Each number is 50 + 10 x the weight over its row's rms, rounded and kept within 0 to 99. Layers, rows and columns count from 0. The size before them is the row's rms in percent of the matrix's.

# layer 2 attention value, 192x192, rms 0.11, rows 2-31, columns 96-191
092:47 55 63 34 48 46 55 52 59 32 44 43 66 37 40 69 57 59 49 57 56 51 48 53 43 34 49 67 45 43 40 48 61 46 40 62 55 65 44 47 43 24 50 50 64 66 65 54 58 52 45 58 51 49 35 50 50 45 38 59 43 61 40 49 54 54 47 31 61 51 53 58 60 28 71 41 61 48 39 58 42 45 58 42 54 43 65 53 52 41 42 53 51 62 44 48
102:37 41 42 56 43 53 46 49 52 55 58 45 65 29 57 53 64 52 49 49 45 56 63 45 55 65 67 55 52 68 47 45 54 49 52 48 64 62 32 55 46 37 49 55 48 41 48 51 38 51 52 70 50 49 41 51 44 52 45 59 63 55 68 40 49 63 44 48 60 37 49 58 53 53 44 56 45 25 46 37 54 42 55 38 58 49 31 55 67 42 48 57 51 65 66 60
100:48 54 58 38 49 50 28 53 56 40 62 37 49 49 44 55 59 85 54 53 63 43 48 43 65 26 59 40 49 52 52 62 48 58 39 49 47 32 41 48 54 48 28 41 45 64 62 53 52 44 47 40 36 62 44 44 55 44 59 56 56 63 38 52 22 51 56 40 42 48 46 41 53 56 59 46 58 50 29 50 62 22 66 64 38 37 47 48 52 59 54 46 54 45 49 52
098:49 59 68 58 56 51 45 42 52 64 60 36 43 44 65 36 46 43 60 34 49 56 55 64 35 53 56 49 54 71 72 49 54 45 69 40 67 48 48 69 50 61 61 56 44 48 61 56 36 49 68 52 64 41 48 56 52 38 43 56 49 31 70 51 68 55 30 64 57 34 60 54 37 56 55 45 33 56 50 64 44 64 29 47 50 55 57 69 73 61 58 49 47 43 56 50
104:58 35 38 49 57 45 32 55 54 55 68 49 33 56 59 45 49 61 64 68 43 50 41 30 49 33 64 39 48 48 39 26 51 48 62 50 36 58 51 34 54 66 41 45 57 67 65 65 54 51 50 52 63 54 53 33 34 47 80 50 46 60 52 49 45 54 66 56 41 53 44 43 48 52 57 59 41 49 47 65 45 52 45 51 37 47 25 45 34 48 69 58 47 50 30 49
094:46 43 64 48 67 59 58 50 52 35 51 51 47 42 52 65 39 39 39 35 50 35 46 51 44 57 50 69 49 41 41 32 54 62 42 50 56 45 57 42 49 44 46 63 57 46 29 56 46 51 66 61 45 52 53 52 45 59 47 62 49 64 55 48 60 46 44 36 54 39 45 54 57 60 34 66 63 57 55 34 50 51 49 41 40 44 58 58 52 58 64 52 58 47 60 64
097:69 38 40 39 40 58 43 54 46 52 57 42 59 54 52 41 52 45 52 55 50 33 25 59 39 33 30 53 61 45 40 56 64 57 46 48 28 49 53 44 50 49 51 38 46 67 38 51 55 47 51 47 53 52 32 44 48 54 61 66 23 61 43 46 53 38 52 56 33 42 47 49 46 58 35 63 51 52 45 61 48 37 49 65 50 41 30 60 49 47 51 34 58 53 41 56
094:49 46 37 52 44 65 54 42 50 55 42 40 56 63 39 38 55 54 46 40 46 44 57 30 68 52 65 57 34 57 51 43 61 46 56 57 56 49 43 64 37 50 62 45 54 26 42 43 54 61 56 46 58 49 56 67 39 54 45 64 42 48 65 42 45 63 44 54 50 54 37 47 68 36 70 59 60 57 56 39 44 53 52 48 42 27 31 51 47 55 65 31 45 39 47 50
109:55 51 44 38 26 59 47 44 47 49 57 52 40 57 55 49 56 37 41 33 70 52 61 60 38 63 43 51 41 63 56 54 50 47 53 50 45 32 44 56 54 52 51 56 39 45 45 54 49 56 67 41 40 38 74 67 47 52 61 57 35 64 51 35 54 53 53 34 57 44 52 56 48 61 53 59 49 53 53 46 43 45 48 43 61 60 41 60 53 40 53 64 51 35 36 57
107:71 45 61 48 57 38 54 47 46 42 58 48 44 55 47 41 49 49 58 64 65 28 31 53 46 44 56 51 30 43 56 54 55 44 52 42 53 38 66 44 47 81 37 55 57 80 55 42 43 62 45 28 60 53 36 51 38 58 46 49 60 46 25 37 48 45 67 66 42 46 37 28 37 52 57 51 44 48 54 42 40 48 59 61 27 42 43 54 43 35 59 45 58 63 41 56
097:54 44 54 46 41 51 41 53 45 41 46 55 46 27 42 44 51 32 46 55 38 59 38 56 60 47 29 40 42 51 37 38 57 48 54 55 53 56 47 43 46 37 51 61 45 43 39 48 48 33 65 72 45 61 48 48 41 59 32 59 68 24 61 42 50 47 49 63 56 66 52 64 37 53 59 54 45 49 56 64 53 48 56 42 58 56 51 53 56 49 46 36 41 64 55 48
096:52 46 54 55 54 54 34 49 47 41 55 43 51 60 68 32 51 55 60 62 50 64 51 52 56 45 57 43 42 45 55 61 49 51 34 56 52 32 62 49 63 62 42 48 61 43 52 70 59 46 44 38 52 52 31 40 38 36 46 44 35 50 52 51 57 31 59 58 56 50 60 53 48 49 52 46 51 44 47 31 51 49 50 50 57 52 57 47 28 45 48 60 62 40 55 55
099:60 41 69 59 46 30 62 39 40 50 57 55 44 62 54 36 51 66 63 52 42 45 49 43 54 39 55 62 71 47 62 55 39 51 44 39 44 55 62 38 47 52 31 52 53 56 46 39 45 35 80 41 59 53 43 33 32 68 54 64 55 66 48 38 48 38 47 41 53 55 39 48 55 62 60 57 42 52 40 66 57 49 57 52 39 54 48 63 29 37 53 51 65 53 38 52
110:44 42 51 73 60 48 45 47 44 61 51 35 39 32 58 45 31 56 41 38 32 46 45 49 46 54 37 57 61 62 44 50 55 46 42 57 41 61 41 40 43 49 51 60 76 73 40 68 51 43 63 65 58 40 57 55 61 51 50 43 18 44 34 61 48 48 31 42 58 50 62 61 56 60 46 40 49 53 45 53 51 43 38 63 56 52 52 53 61 51 46 51 39 55 49 60
113:36 55 48 59 50 51 39 51 55 70 51 31 50 45 57 63 64 48 58 28 54 60 56 56 51 48 61 43 60 53 46 27 52 45 62 38 44 47 50 53 48 36 52 57 42 36 49 61 32 63 54 57 66 48 45 49 60 35 48 51 50 41 60 49 52 54 46 48 46 54 58 63 45 37 53 37 55 59 54 52 58 47 42 35 59 50 68 62 74 49 54 60 37 41 49 32
101:59 49 64 60 43 58 58 50 51 48 61 36 57 44 55 57 30 53 38 37 36 45 60 58 38 56 66 54 23 66 41 46 56 35 44 53 46 39 48 38 55 50 43 62 43 34 56 38 46 48 68 54 38 54 59 45 34 49 56 47 49 64 52 55 59 51 52 40 50 31 47 60 44 59 35 68 57 37 63 53 51 45 61 48 61 61 49 51 50 58 44 57 33 60 32 41
106:46 46 49 47 51 49 72 44 48 50 47 49 74 62 40 76 37 46 60 50 70 33 57 41 39 50 37 54 51 44 46 47 54 51 46 35 43 40 39 43 58 19 65 60 52 49 52 55 48 62 48 51 47 63 34 45 72 59 50 25 59 51 48 40 50 57 56 39 61 46 46 62 48 50 64 50 64 62 43 46 45 67 40 50 63 48 70 54 61 47 37 60 50 49 55 48
100:50 70 44 51 51 47 41 42 72 34 45 54 59 25 41 59 42 49 37 53 54 66 43 42 60 51 71 55 36 54 54 53 48 38 42 47 62 46 43 44 35 33 33 59 47 50 42 46 45 40 55 39 48 53 51 62 31 54 47 48 50 60 51 36 55 47 41 55 60 55 52 61 71 51 60 57 48 54 43 51 70 48 59 38 72 51 41 47 36 45 61 60 63 88 59 54
096:34 50 37 62 53 39 35 25 43 55 66 19 51 50 47 56 49 44 42 46 37 73 59 56 53 39 56 41 57 54 60 56 53 31 54 50 47 60 49 62 44 37 42 56 40 60 48 43 32 43 54 61 62 57 52 58 55 33 44 44 48 38 53 69 50 61 36 45 46 43 46 48 57 46 55 62 59 44 84 39 69 83 40 52 57 51 39 36 53 69 51 43 51 72 55 60
100:44 49 41 41 51 57 42 63 51 43 52 62 51 46 54 56 62 41 56 41 64 56 50 54 38 59 59 58 39 43 47 50 50 55 71 40 59 36 32 53 60 47 55 45 40 50 39 52 51 64 33 47 36 50 42 60 42 36 35 33 51 37 52 56 56 61 54 45 56 73 60 45 50 48 43 65 43 30 52 40 56 64 33 51 59 55 65 59 41 50 41 53 41 44 39 56
100:59 50 50 38 61 52 44 48 60 36 60 51 69 56 48 49 22 57 44 47 42 45 65 63 55 63 47 53 43 62 56 50 51 42 58 32 62 32 50 62 56 42 51 60 39 58 57 63 51 50 52 45 37 50 52 49 57 33 47 41 62 43 66 47 39 69 50 41 54 46 66 50 55 43 43 58 52 35 67 34 53 41 49 45 46 57 64 48 56 60 69 62 49 59 42 55
097:46 57 51 57 43 39 50 49 60 51 45 33 53 14 62 70 53 48 52 55 45 48 49 52 58 52 49 54 59 46 48 56 38 39 64 31 53 52 57 34 62 34 42 62 44 64 56 56 46 46 34 49 34 58 50 50 56 54 45 38 56 41 52 49 44 54 38 53 46 51 50 50 55 41 48 61 53 49 52 48 43 66 40 44 41 70 63 55 61 44 49 66 29 64 67 44
101:53 44 42 56 34 49 60 57 59 67 65 32 39 56 60 53 31 53 46 66 59 50 56 49 59 57 47 41 48 45 47 40 52 56 63 14 59 45 53 33 44 53 48 51 38 66 38 48 45 59 57 39 63 58 53 50 47 52 52 42 62 29 65 57 63 40 41 59 49 46 30 53 58 61 49 53 45 41 61 38 54 80 60 39 52 36 54 48 70 40 63 56 55 59 52 43
097:51 48 44 49 43 63 39 45 62 45 38 52 53 52 63 59 55 60 53 35 41 41 40 66 22 39 54 38 45 58 60 45 63 44 47 45 52 58 42 43 44 56 55 45 54 40 57 69 51 35 34 63 48 57 53 53 33 36 42 51 49 65 56 57 52 47 38 39 42 59 40 56 48 50 36 34 52 42 38 58 42 39 37 58 65 49 48 57 66 31 49 57 39 41 45 61
099:36 53 54 55 63 47 62 44 35 46 50 47 43 63 46 43 52 54 47 41 53 41 45 52 52 44 36 41 51 39 54 50 43 37 44 41 50 44 58 66 53 55 37 44 47 45 36 52 46 53 64 37 57 44 58 45 37 47 44 69 56 45 44 53 41 58 54 52 54 48 52 60 44 72 66 32 46 65 59 51 64 43 63 31 52 67 65 61 46 39 38 34 40 27 38 57
099:45 47 45 47 51 40 50 50 43 57 52 50 47 41 43 31 55 26 61 27 41 58 61 67 56 66 22 34 71 65 37 34 56 43 48 54 53 49 45 55 61 65 46 50 69 67 37 62 40 54 50 52 49 54 41 48 60 47 41 54 54 31 51 45 69 63 53 66 56 45 35 59 55 52 56 27 48 54 38 46 57 44 39 57 51 54 54 54 73 49 37 32 39 39 61 40
102:56 46 49 45 51 61 35 43 60 45 47 38 59 45 54 72 63 44 49 33 54 36 71 64 45 51 41 46 41 56 66 49 67 50 47 50 55 30 38 54 60 16 54 74 49 43 33 47 49 51 45 54 46 39 40 46 61 49 59 43 52 64 59 52 61 63 39 50 47 43 31 73 35 32 44 49 62 44 48 35 52 46 49 42 53 51 60 59 53 53 48 53 41 44 33 56
100:38 61 50 61 51 50 74 53 51 47 55 33 58 60 38 52 57 51 52 37 56 50 44 50 50 47 44 69 46 30 42 53 49 43 72 37 61 60 38 50 50 54 46 61 39 52 52 54 47 53 56 39 43 45 45 53 57 56 39 43 34 34 45 44 58 36 45 47 66 46 43 36 50 53 53 58 42 67 64 43 41 49 57 63 47 52 73 35 54 66 47 36 49 39 52 50
110:65 47 49 59 44 41 49 44 38 61 56 38 46 57 51 52 44 56 63 61 46 56 50 53 42 30 55 51 49 51 44 52 55 62 52 49 54 53 54 43 52 53 47 35 53 54 41 37 50 64 62 45 58 57 41 44 53 50 64 51 72 33 59 31 38 51 60 53 59 47 65 45 48 22 41 57 57 57 64 39 37 38 57 68 36 39 50 41 53 32 58 42 51 63 50 50
111:43 56 57 34 39 46 47 68 28 78 45 55 43 46 47 41 55 63 45 60 40 42 31 47 40 67 66 38 73 32 45 54 55 62 38 56 44 53 50 47 53 52 40 50 54 60 53 54 55 38 46 51 47 46 47 52 46 53 59 52 42 65 52 57 54 37 60 48 50 69 43 49 50 53 41 45 48 43 38 60 44 62 43 56 47 61 76 64 42 54 46 54 56 48 59 35
# layer 2 attention output (transposed), 192x192, rms 0.0931, rows 2-31, columns 96-191
092:57 39 68 53 46 38 72 40 46 65 58 44 42 49 67 49 52 40 40 42 56 46 52 55 54 49 52 44 58 73 33 38 53 42 48 60 44 48 50 50 36 47 63 50 53 52 53 41 42 25 59 44 35 53 54 47 62 53 50 50 33 49 60 35 56 47 60 34 53 37 43 50 44 47 56 36 43 51 51 31 44 52 66 72 61 64 41 59 47 68 47 53 21 49 36 39
105:52 53 31 51 47 55 69 60 48 32 56 52 48 75 31 54 67 59 31 38 51 55 48 30 66 36 57 48 45 50 53 50 35 33 64 56 56 59 57 44 44 59 51 46 54 52 51 44 44 41 50 45 49 57 55 37 39 53 48 53 52 54 39 48 47 51 62 37 53 29 48 63 37 43 52 17 58 66 47 49 54 40 41 45 75 43 54 59 28 57 65 46 47 57 51 60
099:61 31 65 45 45 48 78 53 33 50 34 60 40 56 70 38 47 44 53 56 47 48 35 52 66 70 63 51 52 62 48 32 26 54 44 64 47 53 64 46 58 49 63 56 44 29 50 50 35 49 64 54 54 47 58 56 45 50 50 54 33 40 55 44 45 48 44 67 44 53 42 39 53 51 51 39 37 38 56 55 49 55 65 53 56 41 57 61 49 63 66 62 44 47 55 42
089:57 52 47 57 53 59 33 67 62 53 46 34 62 75 31 46 62 46 53 30 37 39 43 35 50 58 28 44 43 50 57 53 52 63 33 56 40 57 57 43 64 66 39 42 56 49 46 54 40 45 52 63 59 60 46 55 40 51 48 57 48 57 51 57 54 60 64 33 65 49 64 63 58 49 45 67 44 59 56 50 45 56 35 46 49 36 42 41 51 66 64 44 56 52 44 54
103:48 28 57 51 39 65 58 66 62 46 65 53 45 50 63 42 66 46 43 74 52 48 52 39 50 50 55 53 55 64 35 63 41 48 52 41 62 57 56 58 61 64 53 57 45 42 46 58 31 54 49 27 57 63 55 51 73 35 55 51 52 41 32 60 41 36 44 56 38 65 37 33 63 39 55 41 55 50 41 49 34 71 59 55 42 32 57 61 58 42 52 58 30 41 50 53
087:51 58 37 52 59 54 56 43 56 54 55 35 55 48 47 32 48 51 63 28 38 52 68 54 37 39 49 45 53 55 79 35 52 60 53 49 33 48 55 61 49 34 74 31 44 62 57 51 49 58 61 61 45 49 29 50 37 66 52 51 50 47 46 29 39 51 53 49 52 52 47 38 40 58 47 67 50 54 46 60 43 44 71 73 47 42 39 53 45 33 49 41 60 61 53 68
100:61 53 54 39 56 60 46 56 54 42 71 55 46 50 59 41 49 59 41 58 49 40 47 46 53 39 48 54 41 62 41 33 52 64 34 44 46 58 53 51 50 53 36 61 39 48 59 59 40 53 41 46 62 54 58 60 65 40 56 49 35 44 45 61 32 31 58 36 47 59 43 42 47 49 57 49 65 54 48 42 57 59 50 34 37 57 54 46 39 29 58 55 44 42 48 67
102:50 67 50 55 36 39 50 42 51 30 44 52 40 58 55 61 43 62 44 37 45 41 27 62 59 68 59 36 63 57 56 41 59 40 48 47 43 42 28 49 41 53 43 38 47 66 51 37 46 63 54 59 40 54 52 41 44 37 54 58 48 66 49 61 41 45 58 39 56 47 56 36 46 50 41 58 56 62 42 78 60 56 45 41 60 31 59 62 52 48 41 53 46 55 68 48
120:77 36 45 68 32 61 44 30 65 50 47 49 55 54 48 53 43 44 56 41 47 50 52 46 58 45 46 36 66 56 65 53 61 58 40 45 68 40 45 36 49 54 51 41 52 50 50 49 56 48 41 48 31 54 57 38 35 58 41 35 53 54 32 67 45 28 64 33 43 39 53 44 56 58 62 60 67 38 51 37 43 60 51 52 38 48 54 38 54 54 73 34 37 40 54 43
105:66 40 56 44 71 48 47 66 55 54 40 59 49 42 62 51 41 56 46 68 55 54 36 62 46 62 37 53 46 41 32 54 45 42 40 35 66 44 51 51 43 35 65 49 43 39 58 63 39 47 52 54 54 36 38 53 53 43 71 57 55 57 53 41 59 46 39 61 48 50 40 52 71 37 47 39 48 46 75 43 61 67 62 49 20 46 55 60 49 55 46 51 48 42 45 36
091:49 47 53 44 45 55 58 58 39 51 45 48 41 23 43 52 44 29 44 49 53 80 64 30 36 50 51 54 51 58 67 33 59 55 34 40 50 49 38 54 44 52 48 20 52 31 63 56 63 56 50 63 49 46 49 48 67 42 66 36 55 49 38 49 64 59 65 22 60 38 42 54 38 54 40 36 53 40 49 49 53 45 43 70 42 64 57 47 59 44 52 62 55 55 23 53
092:52 63 43 72 52 46 60 65 57 38 56 40 63 42 44 47 47 43 64 52 65 51 61 45 53 53 45 71 46 45 28 52 53 45 69 52 50 45 47 45 56 55 32 56 49 57 58 68 52 43 51 41 48 53 40 58 45 45 47 63 39 44 34 53 49 34 41 61 41 52 42 29 54 56 60 49 64 39 69 52 45 61 38 49 55 50 57 56 40 51 49 60 53 51 44 32
104:42 54 45 64 53 40 35 49 59 33 47 33 65 61 54 56 46 45 52 62 55 44 32 41 45 68 47 48 52 59 44 65 34 54 47 47 53 52 46 45 44 53 30 33 34 40 61 70 38 51 50 51 61 45 42 47 57 52 64 64 48 43 52 58 39 53 50 56 43 41 41 65 34 42 53 52 45 42 58 42 52 57 62 52 48 41 58 42 54 49 48 37 45 43 38 27
116:31 71 50 45 32 51 34 47 45 62 58 42 45 35 55 50 45 42 51 47 54 40 38 58 50 38 44 51 62 81 70 43 44 43 48 61 64 46 56 50 46 54 46 50 32 41 44 53 45 49 40 41 32 39 44 45 63 63 55 70 48 65 44 35 55 50 55 50 50 38 51 46 44 42 61 55 73 40 54 47 42 39 51 25 36 53 51 44 34 48 50 53 65 51 40 55
110:44 39 57 55 37 67 47 65 54 74 45 40 66 65 56 62 47 60 59 42 35 42 55 57 67 45 56 54 55 43 46 69 44 46 36 34 56 55 37 51 51 31 47 55 73 49 61 55 47 39 47 56 52 40 56 51 54 45 53 48 38 57 53 51 66 68 57 54 42 39 58 53 68 51 51 52 53 48 44 61 51 31 24 59 60 37 72 57 59 54 41 37 55 55 52 47
099:60 63 46 58 53 60 30 48 57 73 54 31 56 34 61 64 54 47 54 22 63 72 59 58 45 47 36 61 47 50 51 52 44 39 39 53 54 43 53 51 62 42 59 25 54 52 48 61 36 35 61 51 57 48 62 40 25 41 66 47 47 62 39 51 45 53 49 53 53 68 56 51 57 53 50 39 48 38 55 43 64 49 41 42 40 45 41 38 32 42 46 38 51 59 67 34
094:44 38 40 48 53 46 27 36 62 62 58 49 36 45 59 61 65 57 53 46 52 39 68 59 64 37 44 47 75 40 43 47 45 64 47 47 43 52 37 35 35 36 59 45 46 62 38 59 72 36 37 41 64 58 49 59 70 48 42 49 44 50 57 35 50 56 48 44 53 46 52 53 38 56 43 61 50 60 39 49 26 58 58 46 67 48 52 52 62 51 42 49 49 52 75 61
094:67 38 49 60 45 34 62 45 47 52 62 60 32 42 52 57 45 39 61 43 47 58 72 57 59 56 55 57 54 45 70 47 35 44 61 56 43 44 62 56 32 51 53 44 71 39 64 52 66 52 46 49 49 49 40 44 35 46 58 59 46 61 63 56 33 68 33 32 54 42 44 58 46 73 39 50 37 33 63 35 35 32 56 64 49 49 45 61 62 52 66 58 55 75 44 33
099:40 50 45 49 46 58 50 49 57 46 63 43 38 36 51 57 59 58 59 43 47 60 46 51 70 62 55 60 30 33 50 33 49 34 48 52 70 49 63 64 60 70 49 54 47 30 48 42 36 48 60 41 48 59 43 40 43 58 43 77 38 55 43 41 56 43 53 61 61 41 58 39 38 49 39 53 46 56 52 45 66 27 35 40 71 36 49 44 54 57 54 50 52 43 49 25
100:29 46 52 62 40 46 33 57 43 43 50 56 56 55 56 47 49 47 50 58 43 66 61 55 48 58 48 38 49 44 60 50 49 44 43 57 62 50 58 48 48 30 38 33 63 54 49 43 57 34 57 41 52 67 37 60 49 40 46 48 53 38 58 46 50 30 51 43 36 44 69 43 59 46 46 44 42 43 46 49 17 41 50 76 46 71 40 42 46 58 58 56 34 56 45 75
102:42 51 48 44 47 31 37 54 47 43 67 47 45 55 57 45 56 38 44 44 42 67 51 65 52 51 69 55 17 44 47 65 31 64 44 62 68 48 61 45 55 31 50 46 63 38 32 63 56 49 46 59 42 52 52 46 37 63 38 53 36 57 50 49 47 64 44 48 65 54 42 47 61 49 60 46 64 45 66 52 64 49 49 62 55 61 61 46 44 49 59 65 39 46 68 49
089:53 23 56 58 53 52 35 58 52 42 71 43 45 48 44 57 47 38 32 60 48 49 47 47 45 58 47 65 50 61 53 56 51 54 54 46 57 55 57 39 46 35 63 66 63 58 48 31 68 44 56 49 61 48 31 54 30 65 44 47 55 45 59 47 55 45 44 56 37 44 47 45 48 46 40 65 55 66 63 60 38 38 43 60 51 54 43 29 65 51 51 51 45 66 33 50
096:49 52 22 62 70 58 47 37 47 66 65 40 59 26 48 59 67 61 48 49 39 57 52 57 57 54 40 57 58 30 49 62 66 43 51 59 52 46 48 49 52 39 41 36 69 46 61 68 55 67 59 38 66 42 39 43 68 66 46 51 42 61 54 53 64 35 53 51 54 66 50 46 47 54 36 53 48 64 52 51 35 44 49 42 41 48 53 46 56 51 56 46 50 57 46 49
098:62 59 45 66 39 40 51 49 50 60 41 56 52 48 60 60 48 71 40 49 51 49 57 47 54 28 53 41 50 52 40 59 49 67 43 52 50 45 65 49 59 43 57 69 60 53 46 34 46 47 57 63 47 51 44 42 69 56 42 41 59 40 53 49 47 67 65 55 50 36 70 47 59 62 58 48 42 53 51 23 51 58 51 51 38 64 48 43 56 32 62 47 54 61 40 51
095:38 48 62 67 31 53 41 51 64 55 48 47 59 40 39 50 37 52 59 55 52 45 37 43 40 53 57 66 55 60 44 33 51 53 56 44 35 54 40 44 40 55 47 39 45 46 60 61 47 40 58 38 47 52 37 48 62 50 36 49 61 48 53 53 31 40 63 67 54 56 39 41 55 43 70 64 40 49 48 35 54 54 32 71 35 30 54 51 70 35 61 65 48 36 44 32
096:50 36 41 51 52 63 58 54 49 53 57 58 71 48 24 50 55 53 31 49 49 40 49 50 48 50 43 61 52 39 23 39 63 52 47 46 48 59 33 26 46 48 50 64 54 46 41 62 60 57 49 54 62 49 45 46 72 59 52 54 48 49 55 45 74 37 48 48 53 44 43 37 55 46 46 69 54 70 46 71 47 53 49 32 52 51 63 58 43 38 41 45 52 55 42 44
097:51 45 22 54 46 38 40 41 51 59 44 68 47 52 71 48 53 71 38 44 57 47 64 41 62 44 37 45 56 38 37 41 54 57 39 41 41 43 46 40 46 70 50 49 63 61 50 59 37 44 54 56 58 53 62 58 55 52 46 45 59 64 49 64 57 37 49 60 39 45 64 68 64 53 59 60 42 27 51 35 41 57 33 49 48 40 51 42 30 47 59 46 63 58 53 53
086:46 61 64 43 55 40 29 43 30 51 54 40 56 43 58 37 40 43 63 45 29 48 45 62 51 48 56 29 46 38 62 47 68 30 33 52 47 52 38 68 55 51 57 34 55 54 55 51 43 64 57 61 51 50 43 45 37 60 65 47 44 51 57 33 53 56 42 45 63 48 40 66 63 41 42 74 53 48 55 55 52 45 38 42 57 60 28 45 51 65 27 51 47 47 72 35
105:31 48 39 29 62 58 75 57 26 41 49 39 48 59 59 53 52 66 34 47 48 43 34 43 40 73 54 33 57 54 60 44 37 46 21 39 55 50 45 51 65 40 69 62 69 51 49 43 39 36 52 60 52 56 52 32 73 69 52 49 52 53 59 55 55 47 43 52 48 44 63 40 41 55 65 61 63 43 69 48 61 47 57 43 52 57 42 56 55 58 51 47 48 24 54 52
109:65 53 58 43 39 57 40 41 58 42 54 36 70 57 53 41 50 46 59 83 56 35 50 65 40 44 36 63 63 43 52 48 38 60 48 45 35 47 59 45 68 60 41 69 51 47 53 48 50 40 54 47 58 44 65 31 58 53 37 58 48 43 64 45 36 57 38 44 50 44 37 59 42 40 26 36 45 59 62 59 47 52 58 55 60 51 52 37 61 33 56 47 45 55 32 56
# layer 2 attention query, 192x192, rms 0.155, rows 32-38, columns 96-191
113:42 49 44 43 51 43 39 51 49 67 48 48 58 36 45 47 38 73 34 58 46 54 51 26 59 62 64 56 45 70 57 41 51 46 40 51 35 38 36 53 46 49 54 51 49 65 57 41 53 46 50 44 53 43 58 42 52 76 53 55 40 46 42 55 47 49 51 35 35 46 40 50 70 79 54 43 46 56 51 58 45 51 31 72 53 33 55 51 59 55 47 50 60 30 43 50
106:63 53 27 55 60 43 64 59 36 56 56 58 32 48 57 38 44 55 73 56 35 69 39 51 37 53 47 50 40 38 51 49 55 59 46 48 68 41 49 58 64 41 57 49 64 50 33 51 42 33 39 59 56 30 41 54 69 39 40 40 54 43 41 39 50 57 49 20 32 70 66 52 62 65 54 51 63 60 51 54 49 71 47 45 58 57 72 57 58 51 45 42 61 48 53 53
099:28 62 50 62 50 57 54 72 51 57 41 40 39 53 63 39 50 60 60 45 48 22 43 46 49 40 48 54 50 36 49 34 40 70 59 38 52 59 48 48 59 60 45 62 42 39 70 61 46 37 65 46 50 54 48 66 39 42 54 63 54 53 49 52 65 48 28 40 47 45 66 55 56 23 58 59 63 50 40 51 38 45 47 46 68 45 41 62 63 44 47 58 67 34 35 44
098:37 49 56 54 52 35 54 56 48 58 59 66 43 36 44 58 37 53 38 52 40 50 56 40 54 58 56 40 33 45 55 55 44 68 39 62 51 44 56 25 71 46 57 50 42 43 56 43 35 61 39 47 54 42 40 46 56 45 57 38 62 63 49 45 43 34 41 36 41 36 41 64 48 49 64 45 67 52 51 59 59 49 46 32 57 50 50 55 43 45 64 39 73 70 28 45
108:64 51 40 45 44 65 69 68 63 32 53 57 51 41 46 51 34 58 66 57 32 50 41 47 66 60 66 50 45 63 69 47 59 77 42 46 61 40 60 42 49 58 42 61 58 57 44 40 65 42 36 34 46 53 57 33 59 60 39 49 47 53 61 51 54 56 50 33 61 38 54 33 55 57 50 49 45 57 50 43 47 57 37 49 43 45 47 54 58 63 34 51 41 39 44 46
102:75 50 47 59 39 51 70 39 49 58 25 63 50 44 53 41 43 44 45 67 58 53 52 51 47 45 68 51 59 49 48 56 31 61 43 59 58 52 50 47 46 42 50 43 36 73 39 51 54 61 47 41 62 54 58 39 54 40 43 63 68 41 47 36 55 51 49 51 46 55 48 45 51 33 21 57 52 42 40 46 42 35 66 56 61 64 48 48 43 37 68 49 44 41 48 48
104:44 43 80 48 54 39 42 53 61 51 38 51 45 47 53 55 37 68 30 53 43 49 54 55 49 59 42 54 53 57 32 36 72 39 66 37 62 63 49 48 51 50 48 37 32 46 47 53 49 61 59 56 58 62 44 35 50 60 61 34 53 36 63 55 63 33 49 43 49 57 50 53 36 62 63 36 49 62 54 51 49 49 55 49 28 54 39 39 63 52 57 49 64 55 47 44
# layer 2 attention key, 192x192, rms 0.148, rows 32-37, columns 96-191
107:47 55 48 43 53 55 44 66 53 38 53 55 41 63 49 51 47 52 55 32 37 57 43 45 47 54 50 47 31 40 62 56 57 65 45 43 45 69 64 55 67 28 58 44 40 40 43 35 39 64 47 66 61 48 53 48 52 51 70 41 61 45 50 64 67 35 45 47 67 48 41 24 47 59 62 41 24 60 55 57 43 67 50 57 44 62 46 48 51 59 34 51 60 64 49 30
112:34 54 41 69 56 64 45 43 53 55 47 44 43 60 48 52 52 52 36 48 44 65 60 43 56 57 39 43 48 52 55 28 44 43 37 47 69 52 65 42 65 44 76 45 56 42 49 73 40 53 45 47 54 40 54 54 55 56 76 42 40 41 55 61 62 48 39 34 58 70 68 44 60 58 48 41 61 60 57 44 28 36 59 30 45 58 54 55 49 57 45 36 60 42 53 57
104:41 48 35 42 43 33 50 54 60 54 61 43 57 53 49 51 61 48 52 48 47 38 65 45 52 52 43 51 52 44 60 41 34 45 48 47 70 59 54 59 47 74 52 42 66 52 50 44 60 21 37 49 39 73 41 48 49 54 37 51 39 43 51 65 62 41 53 51 60 54 57 43 49 38 64 47 49 55 48 54 41 30 62 41 52 44 30 35 33 49 64 53 46 40 48 51
103:34 40 39 51 66 44 46 57 42 41 39 61 68 38 60 50 52 46 40 38 37 54 50 37 43 50 36 46 58 47 49 53 61 60 21 47 55 29 51 61 43 52 61 55 36 53 61 45 73 54 39 59 33 50 41 32 48 53 52 40 28 45 45 49 49 34 55 70 38 60 60 57 60 52 44 53 48 55 48 48 61 34 66 32 47 55 41 62 56 55 42 50 65 58 34 55
104:53 54 50 31 54 71 47 54 44 61 26 68 34 46 45 67 41 60 48 37 43 43 59 40 50 52 51 55 37 47 47 56 42 50 33 50 55 57 42 40 57 47 58 54 42 63 58 64 54 56 39 53 56 44 56 47 37 66 61 54 54 35 42 52 63 45 55 44 59 40 49 50 32 34 49 47 42 42 37 55 61 43 51 48 50 61 59 63 35 66 52 48 63 56 56 36
102:66 53 45 52 43 48 52 56 43 54 34 58 44 30 51 56 48 62 41 32 42 51 41 40 39 50 72 41 23 46 77 58 65 55 57 30 60 39 45 56 54 65 46 41 41 52 61 56 54 64 42 42 54 27 50 40 54 59 38 43 56 51 51 45 73 45 40 60 63 52 36 48 36 46 63 70 61 51 66 39 52 53 38 59 42 56 52 70 41 28 45 33 51 57 51 41